python train.py --num_key_value_heads=1 --hidden_act="swiglu" --rope_fraction=1.0 --attn_scale=0.125 --init_std_up=0.0236 --batch_tokens=262144 --max_seq_len=1024 --train_tokens=971600000 --max_steps=3707 --dataset="wikipedia_en"
Each number is 128 + 32 x the weight over its row's rms, rounded and kept within 0 to 255. Layers, rows and columns count from 0. The size above them is the row's rms in percent of the matrix's.

# layer 2 MLP up, 1024x512, rms 0.122, rows 400-453, columns 256-383
size [100 103  96 100 100 102 101 111  96  93 102 103 106 123 104 101 105 103 103 109 101  98 104  98  97  97 103  88  91 112  98  94  99 102  98  99  98  95  97  96  99  96 106 111 105  99 105  94  98 103  88  98  95 105]
[[117  85 131  95 156  60 102 146  78 179  65 129 128  35 144 155  86 141 106 121  96 135 166 149 130 140 100 136 176 188  73 165 150 115 154 104  86  73 105  99 106  77  84  96 178  93  78 146 133 169 128 140 184 176 132 125 145 162 122 135 162  67 142 100 111  94 153 140  99 173 126 141 131 101 145 131 143 153 127 186 142  61 116 217 157 101  97 147 128 150 126 150 114  82  85 123 122 108 132 119  78 139 145 115 162  78 131 107  94 115 152 123 124 145 180 114 132 192 130  94 194 146 116 159 117 129 117 121]
 [121 137 120 129 120 108  70 116 134 127 106 213 126  93 126 120 108 170 101 108  91 145 159 143 148 176 150 138 129 128 119 172 127 145 162 145  87 103  97 153  48 136 173 110 157 148 174 119  93 123 159 123 134  60 163 121 136 153 133 147 107  64 184 175 109 166 157 161 119 121 123 108  89 168 144  96 169 126 131 140 100  97 142 113 122 171 129 119 134 122 142  87  92 108 130 104 139 145 164 139 138  98  94 125  93  80 138 131 172  69 126  96 167  85 158  49 162 135 146 129 129 110 125 120 133 125 158 148]
 [ 95 137 124 177  55  91 102 187  89 156  82 111 109 164 185 160 108 142 141 135 188  83  74 124 125 103 167 169  69 112 112 113  91 178 125 135 143 199 127 139  42 154  66  97 120 177  82 155 133  92 113 123 149  57 135 146 126 118 112 107 101 121  65  96  96 130 122 156 104 177 141 123 153 115 139 159 143 134 123 140 149 147 173 108 111 183 152 107 140  82 120  79 168 130 148 137 111 129 114 114 122 148 107 116 127 135 101 191 127 143 142 156 128  89 131  66  94 122 138 119 159 140 123 121 144 127 110 121]
 [145 143 173 106 115 127  91 154 169 127 145  86 168  89 106 121 120 159 155 170 133  98 134 161 145 155 102 102 108 140 109 121 132  97 175  92 120 169  75 151 138 126 113 121 161 133 113 140 127 129 132 102 121 138 163 166 135 151 102 223 143  68 152 153 118 158  78  78  93 123 128 129 144 130  83 124 124 110 102 121 170 139 100 119 154 145 157 137 148 105 124 127  98  74 177 133 151 170  98 132 118 154 159 135 136 144 121 189 156 183 184 178 112 126 140 136 112 162 153 118 137 117 146 144 134  80 140 161]
 [157  63 113 110 153 146 165 102 189  97 140  73 106  90 104 191 103 145  97 179 183 148 116 127 140 117 171 105 110 104 147  92 130 154  81 113  93 121 173 162 151 120  58 111 121 103 142 105 194 136 112 129  92 122 133 114  77 131  59  75 140 102 103 113 165 123 115 138 139  72 158  89  76  61 151 114 122  93 150 147  84 103 131 177 173 136 140  80 103  93 164  89  98 167 153 106  54 168  65 142  63 102 142  39 139 156 156  84 181 122  98 160 138 146 123 130 149 161 129 128  95 138 145 188 123  96 140 127]
 [106 124 118  95 108 146  62 155 154 144 140 162 186 143 150  91 103 164 126 138 119 132 157  76 144  93 118  64 149 137 125 180 130 143 141 153  88 112 136 175  70 119 128 131 115 161 198  80 106 161 180  95 182 155 155 149 154 152 133 135  72  95 160 125 158 170  73 141 109 152 164 100 112 108 125  85  59  92 141 124  96 137 126 120  84 125  84 108 131 115 105 133 149 149 120  97 208  95 153 117 164 114 169 142  94 120 172 100 139 184 101  94 109 185  70  83 153 117 147 186 167 100 129  99 139 127 103 148]
 [171 100 142  94 120 103 141 114 101 135 116 175 101 120  91  85 118 129 121 154 116 132 164 118 168 207 120 148 144 118 209 202 118 101 174 125 132  67 119 145 116 159 149 128 128 106  97 108 106 108 135 194 143 144 114 100 123 171  96  92  95 118 137 121 157 143 181  55 120 163 129 152  81 168 107 156 134 149 132 118 131 140 151 150 108 178  73 143 142 138 191 133 159 103 160 176 118 109 135  61 165 107  98 150 122  68 121 200 100 116 118 162 123 102 118  98 212 121 176 187 124 124 136 111 101 114 132 129]
 [ 76  75 138  98 128 125 103 129 149 115 102  95 120  41 189 139 187 101  96 171  74 175 171 102 123  96  91  69 153 157 117 108 143  98  95  69 202 123 190 151 125  68  94 129 141  89 114 116  99 151 151 142 177 150 122 171 119 119 153 135 128 183 164 124 151 110 163 119 126 166 120 142 170 130  84 101 100 156 130 139 135 124 148 105 181  90 116 127 158 117 132 133  89 134 128 149 178 123 108 121 137  62 103 121 133 182 168 110 115  99 100 127  80 135 104 203 124  93  76 127 158 114 151 222 115 128  92 141]
 [151 150 115  92 162 146 168 185 110  88 189 143  94 135 159  90  46 134  57 156 134  61 102 112 103 107 134 114 148 101 168 120 156 110 155 138 115 119 189 115 149 130  96 112  52 141  79 115 154 115 131  89 191  85 108 169 116  53  88 103 168 149 167 125  98  81 126 152 105 152 106 178 106 134 204 115 166 134 148 136 157  77 134 159 184  95  99 128 115 123  67 149 100 122 127 121 111 132 132 101 201 105 105 122  88 147 196 111  82 112 153 115  98 157 174 159 146  88 175 184  90  89 136 160 133 114 138 175]
 [143  75  74 191 119 110 104  97 119 152 107 119 133 139  68 125 147 127 144 122 138  88  87 107 116  99  92  97 182 129 129 119  94  88 102 111  61 139 159  95 107 153 130 133 141 134  96 101 125 127 133 144 162 146 116 123  98 138 111 100 162 179  94  95 144 143 142 153 103 161 123 117 106 105 174 189  81 147 109 135 108 176  77 133 145 116 108 112 131  99 130 137 182 104 161  87 124 144 162 159 151  98 134 119 142 175 111  83 102 136 122 106 176 142 159 120 111 108 142 138 106 151 121 140 101 154  98  91]
 [119  55 113 162 103  88 101 131 171 141 120 121  94 123 118 140 146 150 132 128 160  91 104 125  99 148 150 113 145 190  65 143  53 159 122  77 164  54 148 105 107 137 162 146 136 147 157 171  76 115 132  91 145 139  75 142 109 110 118 118 137 157 144  98 114 112 136 142  54 146 168 176 132 137 100 170 130 132 123 160 168 161 150 167 161 106  96  85  83  71 169 203 125 172 159 166 131 144 166 122 129  96 126  98  90 111 154 179 128 178  99  84 144 109 157 153 117 124 151  78 119  95 140 115 150 127 113 127]
 [149 123 189 130 158  80 155 111 139 110 174 123 128 171  98 148 102 133  70 143 135 162 137 118 136 141 187 166 119 158  93 157 108 181  80 127 145 157 110 115 140  78 148 153 108 140  94  94 155 138 179  84 103  99 178 120 121  70 106 142 156 159 156 156 110  93 100 132  99 157 114 133 136 115 139 140  72 131 161 137 100 151 133 165  80 134 170  92 167 100 113 105 149 121 132 160  91  92 115 151 111 133 124 103 223 169 108  93 101  96 124  83  78 128 103 137 137 105 203 113  71  99 200 139 164  86  69 140]
 [129  81  93 145 136 157 140 115 147 123 153  79 156 108 101  80 141 111 124 111  84 124 134 130 136 139 111  78 144 142 125 108  96 102  71 123 136 117 178 137 139 130 153  94 182 117 123 154  66 131 185  88 150  86 102 151 111  88  61 120  84  80 126 140 130  89 161 160 160 141 169 145 120 163  79 116 142 131 143  67 137  83 110 127 161 110 200 124 111 181 130 120 140 104  84 148 138  79 149 159 102 142 132  65 102 164 135 148 145  56  93 137  85  91 186 107 128  61  92 144 139 132 121 168 111 107 107 109]
 [156 127 106 195  98 153  79 167 142 108 193  97 176  94 164 117 156 127  95 181 139 122  50 160 164 120 101 116  84 130 194  79 159 157  73 131 143  99 121 163 102 115 130 129 157 171 137 134 142 125 183 126 145  92 128 140 146 137 137 117  89 141 107 122 146  48 118 105 128 139 132  76 100 164 124 107 125  62 147 157 108 161  68 120 131 124 134 125 106 190 125 152 131  36  78 139 132 140 144 116 131 150 129 167  86 150 143 157 131 126 144 133 164 130  74 174 128 105 110 134 108  83 109 177  90 153 147 165]
 [ 78 120 151 148 168 136 167 132  97 118  89 113  91 138 109 134  93 157 131 148 144  87 157 181 154 156 101 180 124 133 151 114 150 140 137 112 124 149 127 171  84 149 169  73 131 175 117 166 115 137 116 120  88  75 136 186 139 191 101  88 109 114 120 168  89 128 117 132  98 167 202 154 127 154 126 116 118 113 128 167 110 176 162 145 111 120 172 104  84 102 153 155 106 115 135  93 122  74 117 106 170 107 113  81 149  68 109 151 117 179 106 149  79 127 159 235 107 171  96 177 105  87 109 165 153 122 102 158]
 [110 141 125 148 116 113 148 119 142  79 172 152  78 152  88 106 143 143  98  93  83 131 119  91 157  89  67 111 134  81 145  27 146 129  44 119 149 134 142 159 107 107 110 100 168  77  42 131 122 107  58 166 106 118 175 137 102 168  85 145 102 115 150 117  93 149 101 172 163 140 125 184  93 133 146 159  93 127 181 182 143  95  71 138 160 136 128  98 110 123 149 180  74 143 181  91 129 141 100 164 134 118 123 133 157 159 184 144 139 149 174 102 123 139 146 184  99 123 121 112 164 123 113 190 155 187 117 129]
 [120 155 121 129 108 130  60 107  89 129 113 128 136 141 144 123 140 188 115 108 157  99 189 140  75  77 140 172 204 142 141 148 210 168 177 101 140 167 118 136  91 140 118 132 157 116 148  87 155 157 153 180 124 161 193 114 100  94 186 126 155 158 163 117 138 130 162 120  62  80 207 157  85 149 150 165  99 125  82 114 191 105 111 132 100 134 115 116 162 160  90 113 159  95 107 180 138 142  80 113 113 107 142 135 148  98 160  97 174 115 137  95 133 167  91 105  51 143 127 146  41 147 183 162 194  95 102 151]
 [165  91  91 110  90 109 161 101 125 194 126 185 185 120 139 145 147 143 103 159 124  81 110 212 120 139 158 146 112 184 200 122 126 133 163 129 181 147 163  89 104 107 106 162 184 125 195 131  80 154 147 124  81 129 115 148 188 140 157 123 111 107 100  96  90 111 101 147 137 148 174 149 118 143  62 170 168  79 148 149 100 122 115 103 129 111 166 104 154 120 160 144 119 131  94 138 109 199 111 112 106 163 182  84  84  51  94 149 161  78 105 122 125 162 152  86  62  65 171 167 127 133 117 170 126 185 135  62]
 [171  86 149 201  75 161 131 174 134  91 167 108 142  62 110 160 151 153 113 155 163  51  68 134 156  54 164 135 116 134 118  89  76 121 120 128 107  86 144 178 181 142 116 103  94 109 115  99 118 107 121 130  85 100  86 143 113 155 160  89 137  97 126 100 112 124 100 118 114 112 100 178 128 168 118 137 123  76 100 127 100  95 134  93  97  79 134 157 124 129 175 130 150 102  58 163 190  98 113 168 116 142 131 141 182 145  73 159  76 152 109 120 149 114 148 100 162 157  83 131  88 148  88 194  88 184 147 195]
 [122 145 125 155 134 174 133 139 103 145 106 114  91 141 134  66 156 102 166 171 117 123  90 105 112 134 170 109 162 139  89 121 165 147 214 131 159 100 157 140 172 141  89 108 184 115  99 118  87 160 170 138 148 122 143 168 152  99 123 161  74 118 143 128  84 135 143 122 126 203 183  75 136 143 126 135  85 141 218 155 202 130 148  94 165 127 134 104 141 113  83 114 137 172 114 157 136  84 113 107 147 164 134 101 145 141 177 128 127  83 143  98 130 145 158 184 161 114 114 131 139 157 132 147 164 155 178  87]
 [116 103 161 136  80 134 152 132 198 111 119 131 195 137 154 155 173 126  67 135 122  79  98 102 115 140 170 159  97 161 125 113  81 117 156 232 157  89 147 165  96 174 157 105 161 184 136 126 167 168 110 110 110  98 149 136  98 130 125 129 114 159 181  92 126 114 145 100 141 148 106 174 187  98 135 144  93 105 165 194 146 145 126 121 101 185 142 108 110 145 118  96 101 169 131 127 126 163 117 183  56 165 145 202 127 125 113  94  90 126 131 124 130  69  98 133 172 100 172 137 164 168 108 173 201 143  80 134]
 [145 115  40 125 128 127 157 140 103 140 161 163 113 160 110 128 136 157 136  67  84  94 125 150 146 139 100  86 123  81  99 200 137 114  89 123 146 149 115 155 167 128 119 106 131 215 109 167  88 175 131 138 146 127 156 110  68 101 113 155 186 152 181 130 121 140 174  81 155  93  78 103 102 152 141  85 107 117 133 101 112 125 170 105 139  94 104 136  96 153 128 105 153 191 140 161 150 172 116 120 136 147  98 153 111 187 134 109 121 126  94 122 127  30 160 155 173  77 185 121 169  99  72 153 179 117 102 112]
 [137 100 165 179 135 111 165 167 185 140 200 102 104 111 112 183 174  93 139 158 155 112 118  85 165 157  95 111 129 153 155 154 120  58 158 139 172 125 143 124 132 113 106 114 202  91 141 197  59 183 119  84 110 149 128 192 122 114 131  86 131 149 175  98 141  83 131 166 134 161 121  85 139 134  63  93  73 131 192 142 154 107 180 110 176 148 127 121 119 131 108 174 151 161 136  81  94  78 118 142  75 127 124 178 144 132  74 141 124 130 100 123 182 122 101 101 122  57 115 135 105 104 157 118 171 119 100  77]
 [139 129 170  88 137 114 142 209 150 108 116 166 163 115 172 113 117 142  76 127 110 163 131 164 129 207 121 159  54 119  50 115 131 113 126 167 159 116  98  59  97 142 151 133 126  94 111 129 142 129 125 114 117  96 107 160 127 140 111 128 129  59 161  89 146 137 110 109 154 108 143  91 139 143 107 121 193 111 116 156  98 114 192  72 186  80 149 101 118 111 191 145 123  73 153 141 168 112 172 124  52 131  85 153 153 153 127  75 116 109 210 134 101 154  97 157  71  80 118  94 155 131 116 140 184  43 115 181]
 [154 156 149 135 111 154 170 131 197 104  80 117  66 100 138 149 120 183 127 151 120 103 122 179 118 136 123 138 123 150 128  92 106 143 128 108  91 158 102 117 139 117  99 137 113 126 121 181 119 184  85 121 158 137 120 126  73 187 173  83 149 161  92 141 118 143 111  89  70 163 189 169 171 139 111  94 100  60 117 133 184  65 151  75 132 116 108 128  86 141 132 203  94 147 131 206 155 135 123 109  91 115 125 159  97 106  87  60 139  89 160 131 102  85 154  94 125 120 129 205  67 123 153 134 115 165 152 133]
 [150 153 130 144 105 139 202  98 165 137 120 127  94 177 117  48 198  89 117 142 110 148 106 186  46 129  59 113 169 101 150  88 153 129 127  77 117 157 117 128 150 176 152  75 195 106 119 150 115 114  96 123 132 106  76 133 119  97  84 136 208 116 190 133 123  84 124 156 141 113 137  90 122  65 116 115 131 125 111 114 167 121  96 158  99 123 138 113 119 120  99  80 112 143 159 113 135 146 127 114 116  44  98 119  47 133 160  64 169 147 129 104 127 133 141 161 119 111 164 166 105 156 140 127 128  97 124 110]
 [141 127 146 187 138 183 119 127 142 146 156 152  94 134 129 149 184 107 112 172  91 104 161 132  71 171 119 116 169 103 115 134 131 127 118  69 155 155 146 131 207 199 121 122 174 143 139 122 164 117  99 166 135 105 156 126 111 185 136 140 128 100  76 133 137 156 150 124 196  97  85 154 118 209 121 112  93  84  88 146 109 137  93 146 127 139 128  77 129 177 119 160 127 110 180 224 156 155 114 145  92 172 127 156 152 129 132 173 179 127 142 206 193  84 197 120 113 148 196  97  70 135 120 163 190 103 161 122]
 [142 153 125  96 129 194 161 110 100 119  92 143  95 135 151 102 177 140  60  88 174 119 112 140  88 150 162 163 140 138 116  99  48 115  62 137 191 137 116 156 107 123 131 174  97 100  82 117  84 176 129 120 126 131  98 128 103 127 103 158 109 146 123 131 181 139  84  92 175 198 143 145  66  58 117 106 157  70  84 141  93  92  84 123 119 159  83  97 128 156 102  77 129 135 135 128 130 115 116 117 124 147  62 113 131 144  98 126  84 171 119 139 192 172 113 148 141 154 136  89 169 140 111  86  88 126 150 139]
 [142 144 134 147  91  84  83  72 150 135 112 121 141  48 123 101 162 122 135 156 119 115  83 201 153 125 126 151 108 111  96 125  93 136 101 179 177 133 126 157 141 179  76 113  94 132 109 172 162 160 142  79 123 152  98 112 136 117 116 153  96 122 107 156  73  64 117 134  87  94 133 147 160 134 129  92 139  76  62  98  88 104 116  82 184 191 124 163 142  50 138 103 143 151 146  80 106 114 129 104 106 105 117 103 112  63 146 126 169 161  89 156  54 105 128  29  94 186  96 108 125  97 140 155 154  85 174 171]
 [ 96  59  94 144 148 121 101 139 118  92 109 140 176 120 137  70 160 172  64 181 137 144 126 125 136  50 178  73 139 124 144 163 193 100 136 173 109 137 130 182 175 133 156 108 164  89 129  95 111 115  68 128 123 139 151 136 142 167 170  95 130  94 122 156  70 114 125 101 166 146 107 100 136 127 141 118 118 148 160 170 155 130 115  96 181  98 141 164 126 152 120 111 112 140 189 155  98 158  70 137 134 100 162  84  93 120 109 159 106 167 124 136 127 163 104  80  96 100 139 162 144 118 122 181 159  61  97 171]
 [ 94 156  94 121 139 108 140 134 160 163 160 130 163 116 172  60 140 125 109 143 127 118 110 128 171 175 130  79 110 141 101  92 115 150 177 125 144 119 179  60 127 129  99 114 170 132  71  91 157 162 116 100 154 126 131 116 128 149 151 139  70 125 147  72 113 151  66 170 112 176 202 119  92 148  98 100 117 155 125  78 147 130 103  94 134 137  92  96 137 188 173 153 148 140 153 130 124 147  99 145 100 160 100 124 149 106  75 108 111  93 114 126 107  85  87 160 149 127 135 200  84  92 122 108 160  98 132 159]
 [124 108 157 108 104 117 134 209 130 147 136 119 176 112  85 129 205 152 160 126 121 138 131 120 121 101 112  96 136 158 109 130 146  49 109  42  98 154 169 145 163 100 165 127  92  86 144 155 146  95 162 130 162 122  98 177  92 190 137 156 130 143 100 118 102 150  93 158 111  76 102 113 138 154 220  99 126 100 134 121 156 134  95  60  95 147 128  81 168 103 152 146 167 152 174 108 112 143 157  93 154 114 119 147 118 160  94 192 129  93 135 144 116 116 134 125 105 110 143 108 191 107 154 108 141 148 127 176]
 [165 133 136 106 134 135 134 106 152 114  95  88 114 169 205  98 142 117 128  72 122 107 181  91 125 131 125 111 158 109 178  95 131 104 115 107 149  64 125 136 154  73 153 138 102 149 195 156 179 149 120 163 166  84 178 152 172 136 142 134 124  87 134 105 159 118 128 139  80 156 146 161 101 160  57 117 197  99 139 165 121 175 173 118 141  58 176 157 112  86 170  99  95  99  96 130 109 136 154 154 195 112 154 165  96 103 113  98 139 113 119 147 153 170 142 196  78 138 124  99 156 166  83 117 165 134  56 112]
 [112 136 161 136 113 117  86 153  81 128  84 149 160  91 126 152 154 148  96  97 112 119 165 124 119 150 100 147 162 103 105 184 139 137 128 181 208 135 116 126  87 125 127  98  90 132 207 170 100  95 138  59  69 172 153 148 108  56 116 161  82 180 122 147  95 135 140 116 147  79 137 159 145 111 127  56 163 170 126 127 162 120 183 132  75 101 151 131 144 135 136 142 169 111 109 117 185 149 145 128 120  96 117  69 125 108 132 146 107 155 127  84 122  66 185 121 159 205  99 171 145  88  83 197 178  73 163 132]
 [ 66  59 107 194  93 112  82 122 145 111 131  37  88 177 161 175 232  51 144 152 129 154  65 122 139 112 190 135 115 146 101 171 106  87 112 154 111 126 126 129 161 116 181 132 179 104 133 159 157 110  79 136 116 120  95  78 143 134 103 128 148 135 165 140  92 111  95 116 143 109 128 176 135 113 101 153  74 135 138 174 102 158 126 103 147 173  79 145 126 124 118 115 147  80 175 174 127 147 114  96 128 148 130 110 154 119 127 132 114 109 162 116 168 128 130  66 201 133 116 149  74 144 145 107 129 128 138 118]
 [ 89 163 140 122  77  45 109 101 181 100 140 107 111 180 175 104 108 110 180  68 132  53 172 138  82 140 127 144 167 160 120 161  77 142 117  83 127 162 104 118  88 139 108 166  82 123  95 115  82 198 157 105 152 147 123  76 155  59 113 149 149 133  78 112 111 132 119 120  65 144 194 148 150 128 121 105 158 140 142 122  92  71 101  73 118 121 108 164 146  91 178 102  66 104 123 117 108 104  70 160 157  95  99 110 123 156  88 128 113 145 132 101  92 138  95 100 111 163  92 169  94 107  84 134 149 144 168  87]
 [160 153  53 119 125 164 158 124 151 110 162  83 138 168 118  86  82 180 168 106 117 130 104 109 157 135 177 107 105  85 165 133 109  86  87  92  81 135 166 129 113 107 146 136 132 153 147 123 173 172 114 158 147 135 103 105  89 138 178 159 164 155 126  81  99 164 121 118 149 171 164  79 147 138 150 109 120 115 175 176 150  82 122 108 121 142  97 105 126 149  68 172 135 126 132 137 128 180 134 136 172 165 140 164 182 115 125 174 139  42 196 138 109 175 151 139 168  96 127 144  73 126  98  72 109 112 151 138]
 [156 127  95 134  55 109 143 135  91 116 125 156  70 114 145 141 145 165 129 147 174  92 149 134 116 185 154 136 117 134  86 146 197 168  94 173  74 129  96  92 129 154 111  94  71 126 157 109 121 122 121 142 166 140 123 140  85  76 112 132 143 121  93 186 104 158 110 174 129 154 134 157 169 117  87 136 166  93 132 111 126  87 176 109 114  93 125 123  92 125 118 127 171 155 163  89 104  59  95  88 129 128  80 118 187 157 137 128 118 151 153 163 120 115 138 117  70  81 115 166 111  98 140 103  98 118 141 128]
 [204 114  81 123 113 142 112 125 110 127 143  67 120 128 131 169 128 114 133 164 151 157 151 140 136 103 153  82 190 131 148 100 152 106  89 103 114 128 153 107 178  73  89 139 227 131 169 211 156 133 223 123 135 120  77 119 189 118  99 107 121 127 192 106 143 123  93 113 118 143 124  52 120  89 106 152 129 190  86  96 163 103 183 128  65  73 139 168 113 169 132 137 114 124 156  87 101 141 111  89 105 193 118 121 105 123  94 126 176 118 106 172 129 127 152 105 185 132 120 143 153 131 142 163 136 162 153 136]
 [124 143 136 151 131 145 161 122 192 141  63 168 123 175 142 144 160  95 155  76 151  97 116  88  55 133  99  74 123 134 136 116 103  81  73 137 120 134 187 152 109  90 163 121  92 146 136 181 124 163  56 156  98 178  98  60 156  87 149  64 121 122  78 142 190  59  82 107 162  77  54 119 156 124 142 133 125 120 156 139 126 200 125  62 128 112 128 120 176 193 101 105  86  97  58  79  77 121 215 174  88 117 123 108  92 130 144 122 155 173 121  88 164 131 179 122 100  97  88  89 129 155 125 204 153 165  91 166]
 [109 118 132 102 114 186 121 167 188 175 147 139 116 114 112 146 168  61 139 103 155 104 162  69 134 104 137 165  97  90 169 181 157 145 105  94 173  65 105 132 115 129  92 152  73 141 136 102  96 143  42 170 135 170 131 161 159  62 157 151 100 168  84 156 113 173  80 132 121 103 153 137 177 124 117 132 104 147 126 142 153  73  93 135 147 137 116  82 148 134 147 170 146 116  79 159 128 132 169  92  89 176  73 130 128 191 120 120 124  77 139 114 135  98 105 141 131  96  83 104 143  84  77 130 112 101  95 159]
 [138 140 155 172 122 138 104 123 148 159 183 149  75 110 104  99 136 117 147 160 114 148 145 170 140 185 169 128 172 133 120 116 152 126 140 177 163 117 146 185 108 104 163 138 158  97 180 144  92 100  75 169 118 126 115 123 138  90  82 100  91 106 147 165  97  66  89 153 108 127  79 111 119 140  70  64 114 206 118 154 145 193 126  79 134 106  96 140  68 135 131 125 202 128 106 124 142 104 132 115  92 149 159 106  95 111 208 141  82 140 114 119 159 153 135 160 110 154 137  99 114  88 119 169 131 111  91 103]
 [112 122 177  86 112 100 112  87 132 122 124  58 152  99 121 142 118 130 119 129  80 161 153 181 117 121 139 148 151 130 119 144 140 130 140 132  86 121  79  67 133 152 168  82 133 110 147 159 107  95 128 128 150 141 147 100 187 124 152  89 141 161 151 106  83  84 124  89 128 161 149  94 162  78 152 133  41 140 132 126  64 111 149 152 128  58 161 148 135  80 169 128 115 190 153  78 140 109 160 166 203  96 110 148 139 130 112  77 121  98 113  97  77 114 122 141  85 139 102 130 146 114  81  99  96  79 124 132]
 [177 103 117 112 139 154 124 153 111 138 134 132 133 105  99 102 118 145  97 147 127 143 136  70 143  81 125 121 107  60  92 116 106 175 129 179 101 146 174  96 184 128 161  91 152 117 174 122 141  83 119 140 130 175 128 168 147  85 175 130 129 136 133 116  72  88 151 140 123 109 144 157 178 166 177 155  75 115  99 148 145 148 139 112 126 136 119 150 112 164 186 128 175 124 133  87 105 183 103 130 118  81 137 115  89 133 111  99 127 160 110  87 151 146 121 148  89  96 122 155  96 137 107 176 118 159  93 149]
 [ 92 135 127 168 107 158 122 169 185 111 127 133 120  88 141  61  90 147  67 125 144 112 160  98 126 134 119 108 171 127  93 133 124 115 117 116 154 100 138 125 143 175 160 120 175 185 210  98 159  87 129 153 158  70 114 135  93 133 170 107 144 109  99 123 145 116  91 103 139  82 163 112 163 137 140 159 112 148  98  92 125 185 160 129 119 123 126 126  72 133 178 147  99  90  77 135 165 172 145 147 151 119 119  38 195 143 157  50 132 128 155 170 148  63 143 143 112 148 142 143 128 128 123 136 129 126 128  69]
 [149 146 159 188 179 120 152 113 163 162 122 158 140 106 149 179 135 115 108  80 196  94 126 104 132 136 113 112 121 122 118 189 157 128 133 163 169 152 112 148 121 133 107 120 156 153 208 157 120 140 167 160  95 115 158 111 118  99 114 187 148 149 166 137 138 107 135 128 169 110 142  95 122 151 160 137  99 121 113 185 133 190 161 155 125 113  62 177 108 199 161 157 109 190 144 140 138 156 117 135 100 155 158 155  93 158 200 103 114 121 156 104 119  75  75 158  78 117 160 125 100 108 111 130 125 111 121 166]
 [ 75 122 174 109 175 143 135 183 153 115  71 131 137 115 147  95 199 110 130 132 161 196 116  69 156 120 154 111 106  40 190 125 107 113 141 132  81  74 141  76 105 101  59 131  68 116  82 108 118 118 134 113 110 154 121  13 121 120 163 135 164 154 180  96 156 122 149 107 114 141 161 100 110 156 199 203 169 164 155 121 111 199 106 147 151  83 118 104 102  64 134 181 145 174 186 141 135 138  96 104 191 131 148  86  98 149 131 167  84 139 152 109 137 122 152 164 160 154  96  97 128  96 167 101  36 115  68 165]
 [ 43 135 184 168  89  98 163 132 138 119 112 132 132 168  87  58 135 175 116  96 143 161 102 166 145  78 158  94 109 220  98  94 184 120 122 127 124 209 119 157 193 181 138 103 169 107  76 129  95 130 152 180 164 116 141 144 109  72  92  75 117 165 197 169 148 151 168 123 148 169 132  96 161 106 138 138 163 103 150  58 139 136 145 177  80  99 109 138 142 144 156 171 143  70  61  91 133 134  87 104 147 128 125  80 100 117 166 171 150 130 134 149  81 126 154 103 102 118 194 157 152 151 109 138 182 148 142 128]
 [ 96 122  58 142  72 157 113 104 108 107 174  49  95 149 123 110  95 120 150  58 104 127 174 104 168  83 120 134 116 162 132 120 120 126  54 123 166  61 131  68 104 175 159 116  60 140 158 113 128 168  96 105 179 192 123 127 179  81 103 162 117 148  96 134 131 127 162 184  68  99 166 137 100  88 149 136 138 108 138 125 164 110 123 105 220 130  56 193 135 173 136 106  84 192 153  83 145 133 108 117 164 150  54 130 144 144  78  96 204 121 118 154  99 120 206 137 179 181 157 124 147 121  79 120 114 165 183 132]
 [ 94 173  52 112 110 132 170  92 104 160 155 156 123 181 140 103 123 166 132 151 127 122  69 125 134  28 122 145 103 118 127 136  83 133  58 133  90 162  85 199 133 103 157 143  87 153 121 131 107 157 134 109 139  98  72  89  87 106  83  76 138 121  99  85 111  76 143 138 133 136  85 168 168 142 163 145  95 110 125 203 153 117 132 154 137 115  81  73  97 107 108 120 100 147 132  92 170  87  90 101 187  51 115 140 115  99 147  95 124 184 129 140 127 143 159 124 138 123 102 166 149 115 194  93 129 103  74 126]
 [119  85  91 136 104  81 131 119 103 124 159 114  94 174  95 139  92 113 152  62 143 136 113  84 101 103 110  62 163 132 162 113 131 110 153  47  94 112 174 149 136 128  94 187 117 105 148  88 125 155 136 125 201 122 141  79 154 138 162 118 107 180 139 132 144  86  78 101 157 105 100 129 201 143 115 147  99 149 182 109  94 146 117 104 129 129 139 149 107 137 159 141  47 132 140 121 117  91 152 140 120 142 187 156 205 158 167  81 110 109 137 156 197 150 106  94 133  76 178 111 154 199  99 123 170  97 103 143]
 [121 117 144 150 127 114 123 114 132 146 173 124 125  71 120 129 140 142  91 158 103 136 129  95 188  52 203 110 103 142 125 114 123 110 134 115 130 109 125 124 163 171 183 133  92 180 171  74 128 161 162 179 172 193 145 107 127 133 174 164 166 131 145 132 116 112 129 112 127 129 153  67 142 165 100 102  76 167 145 124 100 152 103 113 161 132 121  68 110 177 166 106 115  99 134  97  60 103  63 161 108 146 147 121 187  95 119 101 118 137 177 159  86 116 101 140 120  86 149 191 109  69 123 112 178 131 134  97]
 [123 204 140 114 121 137 147 144 157 134 142 107 121 118 134 136  67 166 137 157  90 133 145 132 134 147 119 186 114 117  87 126 185  82  92 121  87  89 164 146 152  99 105 117  85 143 125  96  99 128 131 160 131 157 112 108 209 128 114 165 159 131 151 153 119 157  65 135 105 142 185 110 163 167  83 130 122 172 123 119 149 146 133 127 115 112  93 168 101  82 178  99 121 150 141 108  90 153 131 125 156 146 155 116 145  57 161 149 136 135 135 123  91 160 135 133 126 150  80 221 150 133 141 145 138  46 163 141]
 [135 122 194 107  89 191 124 129 130 173 123 119 133 155 159 159 119 102 159 225 128 166  82 193 123 119 141 138 130 196  99 153  82 100 109 188 122 159 155 100 178 138 147 119 135 119 110 102  98 148 134 156 125 150 175 110 129 140 137 133  75 168 153 119 135 144 153  63 127  29 185 150 130 112 149 124 137  95 147 109 145 149 116 109 168 119 142 104 140 106 139 115 136 128  91 133 109 146  76 133 146 103 198 137 150 153 105 144 131 125 126  62 225  47 109 128  80  87 114  88 135 181 152 118 142 159  97  84]]